Part of a small language model's weights.
Size: 4 heads of 32, MLP 256 squared leaky ReLU, vocabulary 512, 1.9M parameters.
Each number is 500 + 40 x the weight over its row's rms, rounded and kept within 0 to 999. Layers, rows and columns count from 0. Numbers have three digits each. The size before them is the row's rms in percent of the matrix's.

# layer 9 MLP down (transposed), 256x128, rms 0.216, rows 20-74, columns 0-127
100:560551470584455508480547521547516477559539480533485546450565550491567535542506565470545469518483495520580466565409527464521518440503453503479454489444485488482550497543496436526469543460461518427490484547574495537457466504504464526560510568515460501561471458516456422462438558516507453514526488539459491583473537523486467517467485502417404478538481493489548509457511503483530527506493
095:468493529501526557532448481543533506435601526504411461524525498482477518498545486567502457453481483557504539451538474490552492459600533545515491432525504520480531507547512529497544484524566547543527606498470597480516506499505547514499451464532504541489539490529487523576531499393521457465499491455454569536485536506438519532505467451561417494511489440464466511542515503557479525449545
128:523473551511415477479456498531472460581463446490396509511450455509479481511506440490477459493506486470458550545433481553520466454459433485531540423513491461511476497450475451517440475541475515557481509528596430533507503474524492473459499544461496498585545479507468452485498460519491491587480498536496424469472509547482601440507571551511464464481486480553493479503425516473444451549502
093:447488542523519526612516538547626539423519471500578523580479507516475509502424422581474459496507505501470546486467518476526526566463523504498505493460442501468558480493518499478506506450500536492527465461528512544522499487532572529498562443546494528496485436485434564482519524508478490476520452500498476576566513479494612428532486477560476445492514482576512519474524503566461488519499
106:515530479530534545478490493539529554412497490546536437476517460503565511493512528488534443460423456518517560494521535493426493531497436513499532485538557476472604469524529503481423547482536470458480468474470493469446489488532485505550502508497578478477577483541435518399532457439530547567521492499543446485547467520544479491441429520467518514451442451528429543426563529528509514521534
100:512487489476445465520463447517500479488565576483465580460528402504460492496490532514479538476412507530495408472548524521480541430496450495461524494506435473540474454525504478532413495447532572558503481547505526505523538548597498509478467512560504558464494496548506540458482436508487436505535511523502460481329502520481478472495529474487501503526503446448470456512542489498502473536448
108:434549475461458491520509504630441569546522481506463494482505548493508543515497449547458523536484448461464464483489500497507530443505459473561574461530448514451476525493509477536492515470568460538448448453496392506477422545514522440446482484539594481557504527511571525491467493514460493494473483438512476448475491503515552500461563453449499494431470543421496448478513509533538461562525
093:467530486498550422509580520451463520444436485494515528534468519508531493489507532513451499541543466471510439485530487488505423530504521459442474516543406473417532581541572534527542547512477502529434496463459563478500491533499457522467476534451481476521499479523573449568515450554450516477487527508658546519548481420531516487538478534540506509492483510471476508498541489519456579460525
090:539460415539481544488462466487545464497518513526520500486466551432453489550531493497471402497460578544436509482481561526493524447540548501548468569479554530527473544475541567435511537426479463513508551475532500425442509469536554519480474509523520548584465514522520486573456511479489463499495573518461485531543499518548528509483554524496544490534511418556453458527463548552470398476494
098:477562507514485451439528484536539520427524544514528478516456506474446519527473469505551526478518519444431556437450585435521514508476463513597465500510538450468494546478531540502500578539483483465515570498459518417503529484499497469520486484513537519517461474472438538537469535555519531593473489499535487425485543507552478603572484514493543542497463499545452481606492507554457526476431
093:490512473514559494490455560586514460483471527452487450561520473504509451495513536461503523531518509459510483506495473456466517349469520485431488533553485570520521515502495499504463539549462492487484496444444494539498519537521529556539491497505492511472488485479574625502508438528522562580441539493456532511518553532555501415528506537509477531454392475504489566485510429554552523505446
092:547532544521478432525480475530547503499510413483608617537459481458497502443534506473514563493514541556522500520531467543456513475469452509460489548467553543486449468487543537502473522537535487521577514529557577401523507480527548460433505485504515540512543542540437475512508455519500459425555536502491490471469558490513560474471407467474516518469417449459480551487459523503487482484460
104:455528486492419487520430447542493508489444447615492475417511497490446503543559487495485521449533534458500498460559534495503457450429550519496505470554488516434526497605524472459479548520482530493585530437495467483546538501469582561460494499496458489504549512561559493541488557478466492498448462503469499537460466499516525507537527533476500465474549581528464543569426510534423471516494
098:385537502447421442522477545492497496489517458524487466476444493505507443536438466605514491514527463545507518448472507424519516460490494533481531530530566537456459554503467520483586448457514541508531479511464468440549445452524546378510494522498555509579451524441501516460461507521435540489522480477508540489438490514474570423500543526579510493538563520498482505506485550475481501527489
101:455530523529458449475476463486467501485541511505540493499532486472523559529428492563448486427569480444444526454561487556462574579525534519419470455494430457612551434514467490522451508521551475500500490518520459510475441545494450487518529467470453468521550511521547522526528572476495515486543525521505410488579461542508465549523454496441542479495533503444496461495535484492441422530535
094:526490478506515473563545480574422484461490423492583501474491548545501513516534483527434486460548489447460524497491518518516627498470481471475471524529559465508446507482533495555441510504557535412509449463542538442516445562516544507527489515485542481470535442531493483428483512526419465503498598520481516536444545454508591449444481462506513549475496546528458501537540523525557547509539
096:544487525565504482493501510551574522478516463552575502524496523499545500481470555430475574468511527513441543482462496569492532486511485531468522472522419491446521465592504482502462491459448526459512558476446484482478460423481507524459546509425484476487472524494475495566536530505520488494519561466475545546394532473499659509395494529499533479524492516523517571563499480458519505500468
095:491579513489490520533469431481503485474540550510522517518513551463519532521525490444527521524467484495509467479442434496450465591483484514472453511481404472464459551561481531538380560479489460427482476523515510551546562479432459508538482450416519462508522470471457498492457450439387434493503503536493494472542466504464548508510547523560515497438505569451509552526457509523435473532512
100:517501459493469430476489535504488490538459445462460536473547481465478432520487460492525481468470469460557538441461432532447576449520473509473427518524528481512472392577500472559493567534504466481526477525495486527475485516568582545511423501507552515546501426475493474443472549523526484480484550533508490521481558439510537527522444531605483517477541563437428469421471540480495478536502
115:560449551483575603473543508518443517545455413493423457604509486492462463523520460435474494443467540538471550481413518491487503543486491510553521474557516443494442428520456550497531509490501505493548499512531477479479509548465552479514534566397454488527462513445536555539471521524479551521536558555470528474499499442486498504497499499480498478473475553533467457578450502545526542519546
095:498512536445472494557476394491606478498544489551487541538516473512526491556482513518454497498464448507510502416562473499532534495493543526556527491428480468463511506501567541497566494488401417509565465499514479402502522514446491469545566523560493521515528500446474538541440516478522504458487489433517444535525428496587508405547459506503503507477501494519440482531534543564467502477518
099:470500513428509474508528551501534432526505449541515538454492526498548488493516464417455467540540417499486471511521543418500509568471493404479516520479513519491520491537495515450501450468493476522475515552479507501552491506433552420515486447569545482519430491444469469484457593531493482416485480501518531529494544417535556491537469437504567591490574538535476491490452567501563499541459
097:492521472484516554476506472549574543503560556498517538511424494520504537485517442490506474442531457541500529460487461507551526465476456535627460482548444467484486502506502510473503476501531544466434530488524455440496492546496536458475568522437507584502478522555459528499514590388537584494525466494385562454515419496513529505522530479526421472482500482532522449497481477479553499511476
097:473502496459429476532492440427446545515531454481522461506540526459508504532474414522571465489503575459507398543489456435514505467531437487521511509506442526548449472470533532540449460476507512453497500481519536497516508434461515474455454457427413473541513505545532564474518529530469498494504588515457513491508465407438526492431459545476456463531453535474464504407499507458459457485546
103:400561599502466482501567616576504463461552432492483491526495539416472480524493550529554524473491540495479490482497483493529497485497493530496524513536526524512484515511541475522559516497468433463443477551519521556528532569522456529416483534547500427473477454491542474537482489502476556521454461500515512512535555494438445586503506495539496516615497464501469451541469486499452512573442
094:485508441491489506495533525525452488487485504592530507566513454534452437602531496463466506465452506431603494473478476484478537432455471491572493530507542527570532586457529494487447523551480474550510487500539516510488440525459515515440482537501450445489500532551528577495587531561499519511514466541530535540463543533564503503465572481529475489563399449454478519527457558513494526506513
094:517528451462494451510513476460481535567424475477513543490455533507560545509464526511451521473469569596462522466458514493542495576488553516523485523510503531421501433485560486555567503465507545509503544466525508447491552532561528506520476460492495446515459486450556469490539495441512372439539460465506430527549506497504465511470462475478494399485502511515530513538500438511618532538469
106:460512433496523483510496484516536455516505539569505484460479506582511486470546482493535445521477567488538489493541523502440490474510419453448500514472517597504513449455511469531439582550497510539528485469434533511589500499475575511558546531513506508512420462524533520502478591490632481461552498534508529504556549556456508441457511492535474541506449538508546530483444476476423484555524
096:491504507535508472481513496479442540473520486497468520477593525535492547533545431616487469540489516467430525489449406490454506487556462474537452528434533499496419518533575513490496466511511548520535518510559468492500502500578455452533554447533536489450547442475448450485522549430424514497466493481487517500522431502482555516457533503554508471484440527412469498467525566439467526570464
101:563475552597504534534464493475489426475463456456447492450425556487504484558521536500535480510504541502580552530458470538512462524465485533491505521463516528429533465478535518547470476477533502505467556413513474500488527449513422462472550469456551532499462559483483492527527445502559415418512579552489554500564550511473445521489529488525472449509475512511487514456479558541550531396515
103:470494474494537499549464492503495497521478476464509423457443455480487494574447404498427482455452493489524488450492541448495433501506461529532514506524535540470544484500553469503478476458487594536516557464538548628442533539432465520530524503500559488455485561497484549520510496452564587549487524509527510494583527503502517505574598486488498441551529525497482494439526491544451483484433
100:530472561459440474521534466445525467477445481506436551597529493525477478506528528506502454545487504553528495535499475477506523424514466553477439492517531535541507392530458473470479424466522498544449442534499441459497447468429462546449554580458526446477491483541486550462521511562511505467480487568493462509502438495443582492528488496568482553524512545515501435499465476463539554431442
095:505408441574545535578469409448581446545504420457566497515460575451493558533501489489489503473506452454526465475553478484571551493498535480471445519502508500550562419448484431487500537526525562500519508489502437542436529512481545556560465493446456546481459466505511506496522573473544470472490477439459510490546571556496557513472473534500471521519484518535564511492506503479493475486522
109:491466559508534598484495472530556525397461515465481464529479513430503498496493531563555484543569543556468478490516538483511460572509459518476521474516495487566535569444435506514443438547512447458476543481480496567486479460550541468505542478511543500480460528511504516648515486516460450503512485484477522594511456496492427487549426502439518456513429465502516500487480532486437539483499
093:495500469502555514469534427527494509591517498488466522439451506484523528496519484530477458486515504475529491443449519543532490542528486588547494521464426538481513534543545438472500530560578485511466444490463579575462493450515533539495511500496455489428502531490403539462475580489474448484518518440585462554526479536491440502489512543534503435530451484497438473486466582500546556555420
098:492505573503452557551519563489532480440504470530505503496491474500438518476500475409459473443426550512434471466468517484497528518556511457535533518525530523448538498522525499485461461458507478510498468564492431505534461453475525538559550456560542447566520461471440507543485511507435498455536440483572461487428510498493534554575517530427506518424490583557420471465531460587509507502522
098:484602523466543408486440471438567517485487541485532486500520479511468457572492469467500560495553477448462543543505506490467450481439561481443504583512446476442488542540478488537503535579472423533552519430498559537451577464447502478547433505476474488498490507473481465485472513476489492513544542477480545503470500472547577561591497565503490534496459547512468553525512476548537442531508
096:452557494471452553501492489550510538601542484484478479444549497574507442502418458471429561475453487492477493508476472516498503526428573540487541496442437544488474406461475496520429520517508485575504559515514521474555482542512514464439475520555551546536428569475426466462494484538537485425529440468497504463440497516482511501484470497453512453527493469607473492484444499519522534488516
105:499512546469433583490463472492469525530501443456425550453509597521555535508444514535490494482493511448515431551448476495511482491509462473492478478527505487592536500519551514509470467566543473502485501519502494552564555486529475501485499412523583484504548516522656483534507457513505529472511530514475576471534484522467423516418454479489422489500527559483489517522438489544508444537477
100:481505506497521546497532489465510438446501540455493577521532578509485533473488490544555486461556479499506478512460524479487523463535458527459446549530583572516493505404554462489554482400537443521508477522553559586428520451520439515453548460510551430478512485482565497535481429530523463542456497522518507510444503546466512551448465585568523492469472568554497492486500517460510481557484
095:534563454546467515493491526506536472501491509523481511516418458517474586488596475511507537474509456484520465437566504479565507581488506486467432457511577483517488471502521479453503501584466436466588503497582543525513464418529543513474463506476457547456557507472598520483516479469544485511609521494502446498465511418493542470451493530536546548519498560506500463479494490541505498453572
097:468465488524450537419569514439513567449456490531495427442561495496565472525444565411518484466533481490471437471442448481518465526452552476524524470554410517542530567541456491440461487459440495464573480431515518534513504584494485486543512479500482509505473557503513513506509460510486485500563485423480505559519493491534528453504537439436439513529524473439506567525470469538500465539464
099:507516509540517487428463540537480560478548500499508445528440501508542540462474500561521407563476438507499485517455470470475458515537538581461515533556475541471550512491408519540489535534515476522487524513532532526460563516471481515481502517553533505527548508524467473510461457444464432495548457490461505512545511486557394517487515434504486596599536504482495552555498513466454412398510
099:459522443535472487479550460438530455520475507512407545517554573481524510471499544429532468470426498575538511494492535496498506483447544468442501507490461556496516539533464565476520438506540433471495520477512509529496477519434549576502497478490482501516498507501563504392497412476445544564482442569495534534418473561464511431551503484510525473418505517484548514559532466487482431519539
100:518545460517519477496513500529485565478534503607485484449478567470511549521522421581542442465455455510509502523498497457446509509544520435440498375474466462516564482479478544520524554518491467561536462482450470502469548564478523423475474474504500495465495489535558498552458509436535463461559544463518565466464480511500492573506502540484512495433547542508525508524611506532426477469525
102:535498411496503537470476477492555534521556448482528508576484558454531546492569441454472498526534493533509504474481495489506489453529457512486457467449503488518521432454524499489473507508492486470531468532551413514503549499500498457446572564443468550465543489497449496450431484481552459497503513507532574516473509457534604518557457445490541496541492417487537498536505381466516455383500
098:484522493519544479551461422485489470561459558508528496546530429540479522501538516529567515472437519490442539434495532472477522461447623530485482529456480521504464491478477524465495498478462477479522446610490490570452504466496529388461540485449532491515372529529494515506570520533493486493494472513467441454471499528468600529494538531484576546479495492498513536436482483477510503436521
096:452508436494502425484496549519449426555559495553493603488505477515519458444502453524478472499527514503529475524539547519496540477507533414450497448524550498478536495507491479450466518457496448512486539474518531417442538545470490504557415505508476516548509440551476472508495478438585501584509524470528447422546448528463447467496515491449550601435496513472484513469542523512476455559445
096:580470470475551472509525499452528517522443459482528498484518497551516499450529467588459481493474516485462453531589489494419507530516494452485455450534516531446490511462518560506521526489414542531518456557504493492532495487534516519558401501495450529484487438495471468418532437468459525465449462499448555504485609430471558462479490429480480479520549491541529484473439452585577481502476
097:521532575465561489519496479501476567414513501491538505504523483570499452544524585466537469512455578413512534505561471498533497562482509456415464561480508501530475514550570473520495437500515502502494471541516501499555452500489475525516476467487483542508567501497448612454540475494488445533514497496437455570468482472508508422520485568457481460459394500468427451542492486502513565470480
117:450507474444535547409446490521516514507491501519472541518503453541449541552531529516491437459516530533509498491491403518486489539509495462597616504536497441486487502512497542474470518498434471403522472511523499502497473547524553533495467566542471525479431468506505552491488545405500537463537493569500474471497480536536484472522471459435489412498534489524454536401557507585558501494456
100:585438445468524454515547449562461489486570511482476595485488510506531474456536460563572498551503472492505532491507514481470458450461481514477466423483502516525496493576447512551552527453460538519516547498476566564534464488502491487483519542449500563598451514499520448518459535519516523502502512489533537544519497407469539575491535515534550580588522493531545445475466434509546459546525
094:437494464468457454550520508473467469417488503509468509442593494497562497503463574530499521402509472577492551499492503505505542553530559562482468498569577434477491469526510511482548522550528482592543529523549470505477543484477416591496540517446502552494524513523519502594576528462516489470519505505484515489516562466546522489510511468598552520490547453507492511475516549526539505567524
091:533432514456530510552527518533542532521537521485562493477512527543545540451472505535555461557476551529478510507474575544469504461478520549534449427485451460527484442448406496511511534521518487498536561473536534478485530497419532539470505474472503395485520481488586565511479474515418543413510443501567552435466480459536560496485475482509551461499474543561422501511486522548442477491541
093:541467513534507552486528555432530473588410446520503520463473508510520444581537504480490506560601518512532476442473593462535495493470476436520541496529465466492517510544528502526544486541558575511465471447539510457512419441489457505568479486528516480472533600496506462485436528497522553457472506466420504564520499529473459523492489534527517476549487615475494499516491475457479432500501
# layer 9 MLP up, 256x128, rms 0.142, rows 21-74, columns 0-127
095:469489532512492485518498632517479499481510478479474498486567572478549501455447492471476558559515531515524507509548540452552468498530454502529503521469424512537522441454456558540507435462516476445552492556500515484505472464469434535525450488480507512523428552471495527581550483466555518493487482476489486571452480506442549532358501478444512472514604468497502522527491530474502408481459
102:479483544506466491473486432571485498545455511469517575469497434524501508536486436504487542497532518474521535532498517487494590531450476476455515443492530439546543457479559491485392500538490528536533491555566428520437494436497531423492421598408550489428534455504446502510509478504513478536499537504473500458549405486457527469528521455513521469443498487577485469493476557540499487524533
090:538422518565531554520535542535500593450424516494518422560448593514451485453464523478573464456498572490515535514509497484400475527527531526530468513464499514524525481463512539523528537555522531481477492486529560533391490536553500528503504379465527442500563467586459472448528456485502503519482535456461506517526508517494510532462517497455462445517516509469417463499494501477538516492470
104:524493465540539445499463478487476550441509573527507500458551521565510484513516443426467522406487502502545489490546552492433529489462488460520469551566519534521545448577554521486520448505448572463517459495513576485457437522559502523553459529495541507478516525480416472392517564490538545482494437483473525500438570513509493469499527485470490566484512468512514495430517422535562449469537
101:492528507466539407481472510509449472466555527464560453488475432484535572452480498461490455507458570465524446421589510507485598444491511553483463431504513532556489430552499486537566471515573493517446512492475568487538587566511518491503533492483552476420513469520477460464543553503511462491531538547567521512469554560574513486502544500544492458509440491513470508476496469521540541522524
099:499496496477522415479514453525471530526461494504396507561466560444483537601497469463477478450447503498501565502515481540446526461508433535514471537468540522444498540539534585479506462465497513451499507465470426500476463504477482451519440511395493422468509501494469544514481438490500532566482504495531490441511481514463556509444564456483513401421519499488538487499473484615521499545491
098:465513528504520542493417556533485480489517521485499450579489575505497518571540492481556556450536492492494530534388598521520544468460501496501471580517530522479481514525471543453522525472492529533484547505404482414542475507497526465501613499533428532528475507533526495553496502538560427488551528531502578509485502527568507498584485472488489499443522526449521441532443534483553485464471
102:469491498474547503481506566535503450533583456534559488434480505495522459542530459497516520503476475583503544512499447460428474561448465532525502585463508551552498500445469561499531472468511561497440532570527448507425497424440570489545515466508519529477482487512467518442497515469435428473465556496426532437567479496482516471521514502488556451572471494442557532494456519501460529432455
100:436516478485502558499449506544382494493415492446508436552480486494442459531526482522463504487472494466506608458484596479469533539506484537523523499458571491531519460568484476493454478486536470494497516516531569462456497542554530461470472497474520553507433495434493480497451549495561489484493570464509476493428438493486538530456497452491530491406528496417505539552509478516487531402545
097:484520517528517473495438538560459442467591552493481547495550447418479423535618512444509484550482528449547569569469456476485506497507419522454481555498519445578485474476505464494554436541528478482396525535532548520463481470525503522505479529491528494448472458555522427521474527462523508496465524508407536488528517502593535548540555500527536520464489494467500493487488516521519462537493
097:475517601491456441545560368519558496533489479506504475446424514540574549485488471472433459516509478449458445556506502434476492504540446526537505523509469423523518507497477461451433448496524478459413531543495529502531508511446484460512416514473439513523500492487484567485470509508528523557475506483478475539525506469521490482439538536541440457492509462521564514482527460478579545554422
102:466541495434551458445578515520465499481509582503447451412464497496539580514513522452523502481434495454553465479487478545533479531511508477474480470486524525468518473473596522458577529502525497504531521510445490497480441489481521514437463528545481535444577510571572516574494523506522598511474418533462460479537569464492500422504525545518494457420444517498502467492538551458485541479455
103:470480444476500468431574576521585500525506527446530449451487452515532405525503512506468490558522483489574503512497561495458495458402496482490542479540488456405544516536462470473463502509522529486579463483488464480536543533494519487527493480487461466561519517527481510453419520422456520458487483495504447531443534548528462477606491451471485409432488468523466518572476480475558490492508
100:471506533516463507469507476500528498518453537490457542468460483496573561519447489448525524459522510496483415538563509502459519470561506516453517491459547493550542409442589505594455506439456405546462521504514418503398508510559466527514478576540466491466494517534515461566519496558478551491472487534507527505524499528558448514541494517555454430516515467526498481456478518460489392493511
103:558532531500518503533523475446526580424532512524501521522519504488480443449527526528567591490505544544469579499498428487479465538483517446476457531420534525545449553532415525515491544429465504528505461529523469472528519351475463603544484514479537537487536497513518495504522558486523492487526554556465577558464496501512530486491486496463473499511451489448515472531467466475486463436574
091:457436474463544459514446602512521603478490551482493454496502463425470467493528466523482451530487471476496506559506439502445528479535601529508493529485481498547582454517432515521543507446549466540564442485555479522420564527550521413469495451493423540463477458519496490525486544551467533533529509482478557508511476517502555490552486483494542482496538500515493534567502599489487534439521
092:557438472484502534484482525527529461514541479521535568436558435438518503525464503493516529511502493508550499427551470534432517499566495514494491519454529511545584496460543476548505550506478552549527553491399514500516492507573518433442505472447446509532430509457449561579467499450521477480459490494431543501565462492581511518466479437533492489503483394501499483522601478507484529527459
097:502526473513533540435500495557528416521517510362419548496468547448547484485484517491502556477506465529460494476436476515526553479539459564460548543463484486465458495441528520432528512511517469482523565526469513484483507477528523517536452474555512528395541473456438518522493527525562423508461530575446569523522548479484449548520498515523542564520531550420538551538489542472496505517466
108:576453475503475499531427557585455502555502478511462548505499536463525450505475528458454427480563562484504519587484626491458508528446471532515499482435472469559476546436532506509443498504504529558530508525518462442489456461471497495437483523474463478530470441529498427520532453496509471515468525488509473396506415550466589486503515496505449527454479487503456518488453510515474493453422
089:517446526529470476432536533551479465494489558496514484482457516512482504471500505475475538539510521506491546502478493434418504507531454500418475565620482535467523471547519497582469526522576595496451539434568489528468436480497539564459495507484512507525511512608479438562561504481515447547537503532490512458562525581457509521495439485531512474471582453540490516470453509457538532525470
104:490538447495514500414460433499483519444532524514567485538431504492525516493542444458563510501481480471549479559584479447551533499538514505517533498492552498488520464480467582523538563602542591495476517580506514459547487511536468502505479508512515548464476536550553524515457427516527537482501494501484511512545502542467503599523568503477519499426408422521433462528494481522418471469509
107:514479464477473475467442497481472554495485444513439466463468458509448424462484546454507480543498523544482442588588570460498554547540492455464544443484419458512457522590416519445518549557502452505532476493468495522521474491441515476524534423424504500487510462416505523547494547535529446504514564471556433499538522555479489498478499471489422458514537513510502443546499525497526461456473
100:485502543496462454487482541469504490426512453576477479449546477504570493460460512547534448518490470410513530459528476499497584491497505479493515500470533574590536470451453487500476519474485502496556575557470539490491482549396546524451455477500419471509485500505461524472529467461503503480504479581488472469500550474461472363560492455460475491475525583532541495464568530518489447487556
108:585473525475590534506587518480555521497542539567538520473507481446512519502527493517507507413519475511533586500525560564513534549469519473530513561554515524456477491495535526452528490531455486517501561556496543532525470503529438460491467496491519514402513541510520521469517520423561503544461453561498448470596511506485491492487546553472485423500427424514457564504480450417487456494533
106:528505440447507535494511518485510479468484474548528500566510519494484469491490492462558481533499450487513562560493512488509544496460489504516450511481595590555484453483429472461455519521583478468563503497545544449436531575393495485516464512492503540484506523523474507458583583553496511522561513527429534510387568474466457523522580539502469525533476462489452542494481575495511538442504
095:557573476498515509490524509491492573532480517541505464477504527504535554506458463498493502449485612503471464520459567534530501526510452485520515509464495519510564483480584450501477570466566534497541501473518517467464497490589580524475566511477511604562457482433565471504502572536462435439516445567431524477535451509527439533505442531508456457471517574438494500479548450507534474498484
106:510534442450532517440458520534477422514466556510501460486490567534510557447552475475552538451501539514474480534536530579499460546490475546561488449537442417539495602461471565401495526564480457476485537481496491484516527504533562507581470531467474533514495505489541495464499502506450500500523468507471546529451470502448545490517486533537627494538532543487545518535530484425435553509532
100:503511481474579472544473536545543434490515520462471516506476520486492521481494522509469589511469560491542432510551527437526493517516417509482458519572532494534490415495501561469472521525462543493517556510461454396560493524463600611562487490414474539478512493447508507551501549460509464498512515542516493470507483458531536523494502453529591484540539485488546465518549436412533483540480
099:469495475525507489506472544507519461514486507455493549531432540511474520517418494479551507472617505534493501557526420545536469516594552437485443546463504487494541483549445560568524537482561534513543439524496491443534457542556496497613490500564498486505502565482454538511447507520538470529515508609513527498494452511525425525440457534470519513437419499464551505508518465496540531501513
103:475426508537548514469489542519534491537469475559447499540516470528563462484485391434467475442463550503523514487517520491504453532446503533500479522530480431547483407530555545525476503524552507543560443452438472457453502435555547440497549531531551520562480518517488481449499545453554561513466499551540529462502466497500461422534483531444501558508496525525479484479493445452509588512408
094:522422512505486436433479484460510551572552569472509443487532478511461552551512515542530470497501449501500567501569482525487448564506554496554517502500508507515479508519493510482554416528552531554499493530492503511449443537531461534553501454533530557532515516482504465453443521491510483521428512524445504508475489446478470578418472530436529565473616550571518504467467539523414520465431
095:467391470470433483510471511521554472482417439529469531444510419517495579448511519487489517469614554498468454468523505532491538478458458517502466591445455513532524481505488503465556463434485511547533506470489551535473524499498426559544523497532471469497469534476455464473528583544547531454578466520504520432487485480439471520519533513528541434474505547548553514571516476453505512474532
110:451476574503467479441544518476474546571473557504449441505471516440557469439562521502468481504438503456502549518519507464496487522483492558542444477477472424533485532490513473507491515516404460535488431587488553454497611467460391507542488532517479553542489544519573469543493503448462491522571495521441503504462510553472539477508501494558404519492566463524518478507527472494460489502536
099:417582512496521534507478385524484481554514437455520488555505488513484533586510477515531542454507443446487498497487596512485508546459476516491473545474456556495457492583406497533488526482543517461509532500551552475532531545588476538456494510491466553522530479458488486541547534422505495433499541464483536453556518485498399527529515447565485492497536449484465512521580449508511482469465
089:446501531556466519525553428473500504531463549480502427551452466478538491440595539483538494507541417534491488550576437454478537494436502500488549516533505466510492445472557453466419549556392546479498511520530534565523471508566409476411443524475496498485492526548498522504485555530450503505487512537416549445465541498517516511459472486489469464505511451561470483565499486520497510490524
102:510562470523442519524495486521600516540507516501503484492430409548448506426478551541578598434559518482492503498463531487555460551500520451518427472492512485466465557578494515458470509473467509458507409495535495538506487506535491516475553525440475516529521454518526479476554506454430510569488528510519453449486536535472476510454508555497486481474485526453540498591484501384503440473546
095:481468551511538447491472492516535525433468470525507460513476477489524561447572466518526417491465486429504469476462438457536421553530576492479546576469516500497526562505509497521494534515487523526514511520475481577531465487535517461463498521523448478421480568510572474451585471485462531483534481545446479503507424496567588508494467428539535523562455521492555523562442455468543580483496
105:558456452446541471456429511530441470554503504459491426482445484501517467530464513508502506488532611544529513517523491454544534531551495547518537511439519469489522531582455519424477484522520512489561529468428486446483588540481444457552499532453466464491521475513405504539458435439429489476533495516567449435480464512477467499473473532487586526429420478528466506512503518468504517496469
103:492504588562447538517468490469552553428545549402546445450485528475491477447481539491439543491508508515427531452504526538485404537522526436507438499518523530411545576541517493502449497521573539542453510544553496513542427469540524517502531517474494487490534494511507524485491512482565482470566541538508486459541438494571470480533492484497527471509519488587487556467561466541491458446444
094:490513457490441476597513523487464436579499589434441470539508528554566541460458509564520543437555509466436522516533557568500506510478559416503493476503497489529496490498453453506529501559513445538487466501491558532523527467493511469517504465478492449578499476481527431492544517556446424471508521511474448500425524498435532456546490491490511497477572550510489442524513606502549502487550
105:477463497528461438463517431444462469475478473478478459549459486543476538510588488512508524488430504520532557537507439541503519542455489424605458425487534538515438517488491470519521495384512566530511505464463468501438477507532524471502442494439465557521423495494514554432498482493465479483422563500455500571544597434524483497479527466492474525488550525472520515517450505537480442542498
098:498441447490539423499466477537493513551514531529530496520554493504562511501453502553503593498402521530480503476581468507508506503514532466540546502484557494420518437590506531441447499492448499537485493485488457504480464511467484515438465510533466533467551425497535414471535464429499515560514460487548478425481443490514441496503445519545489467484578500526463528553535498547602521562447
097:445506499537499532486419586507522531527501527514510500497488553516516475465443526527479488476476497571620414567441599442450513528468487450468506451472464553499519560504519490560491477511449499462468533510570570480585437509468483491496539489502429545464543500473477415493489462457475508498464476503481489498461478486495509516473494496569504501413486463403546525461450543516475438513539
104:531518491521470482487497475530538527581514528469514443496473528463534523537477417534542520527483517473636463431532533554484493493523435466583434488487531470494507514514511526543502547440518475529499581470505482506470456546451515520493450440454477492507513464476457484431457560492507485461506473519482541458591460468472429557476497467496576482496501432578426495479533437540498543409500
088:446471545538479447456419554515613545475544483528508474524534538499496516435462508498480510458536497480455553573506525453519468473520502515493467556561520440479550455507548504486568524550478542500514539455537528428423439473497478499460471481464440496427419559525489497576510468509481410425455528503478521463487542468482493563510538576595481475481478525454474520482502461507494521465483
092:480531451492561568524448444473473468501469532544457479549625509483542490429487497530495505471574547441493561510474465450517474551483505497472465469541603536504460490490480554463487490455468476487536550551532533495409484492434498491461426506473486448546542500476447531553507517489477428498492486551478565484496602545496479554505464478524507514520443499573495485511462470513488419576509
099:518482540434499494486508561491536525487475573513470453517566471560499520499486530496574523503429444515418479483504481444503470479564566477498491521501548533487600546495576570481472538539452508510502509503423487585505441478434511503543482416521423427488467479456550464514512495470473489451514468528472483494524467461464457509522535489453442507582522484475509495545508481607519443546442
103:519473452484505513496468499500440473558544514474532524521455458546465420512446515520425428500486439468539456474507538441479501502546487450533481471494450477486505539536487510476528471444486496454541481604472543530529517527483479516482476477385478501426437431500512482524507484484503468498523520554481486535553539551520417469540485460459424559484458526444518381552506472542435472582510
107:526493480520517479504465512504500548456525502495437464455485530501492497448454524492529482445467499439496507459550479475476534478505535469542453557522439558550503509569575525533500465479586492563530502477492503501505498506494527470513621553455511482437565601513535491489539514517533486515590526476499440509488503538451501400610472462446512452452434419461522499456435501487564470514520
100:512518554493477520434457575526518466564453511491462461526464544504588489485518521467515493487569506542459521596461442540498503502526529529490599528543511551508482555558462456525504514534451571450471489537419507573510513497512592534484522530553484548510448459500478486488585526553537524536455554584457472528443475478542461513511459460545490499530537462545478496420575503526488500507485
095:478521502509451486520492508423442515542527504505514437559526483444414453477478479488427482470481517465479449527503470480536506488492455488535516491498479514500530491461541428387446548483533390499466538506550505424518523503555515463439445505534474462482578495471401470487549451414542494460478540507516528547416557563504548491511471471531529508451467460537467490568541525505502430486510
096:426463450492438517471474404520480517578492472398451485529495518508458467510489473473504526463541476478519495432489468510562543488512484546595486453468464581528499526414426511491507510523519478516505530507526516454462506519479530460554511458529516517531477535513511557544502518525453449562382498495426515470522528530500437529468539512562438505481448442500491523458416529528573525489438
104:535469526445512525520455501530552533511500584495457527439480470532498511476502450493456498536460443465572430516559597531548493438527491445401413401516451525492490593573500537542466523469512484515469550520551504518513457460498557466547485546487494540556521506427513465476491495556576507513480555495505548489434494530520481515505452531542503461537482531478546481514582434504501484505480
099:505459485469525478493400543527513513559438502461600509531505496552532491547433481476575508450622488458487550467545461582494507507490540512405514499448480480474540540543451507505524518447569545506471510555533533461555445474503461461457502531506520477516459458497541522509474519442578507446531492500471551534456477466507510531558458485464423431515464501526431554473502446524514530522506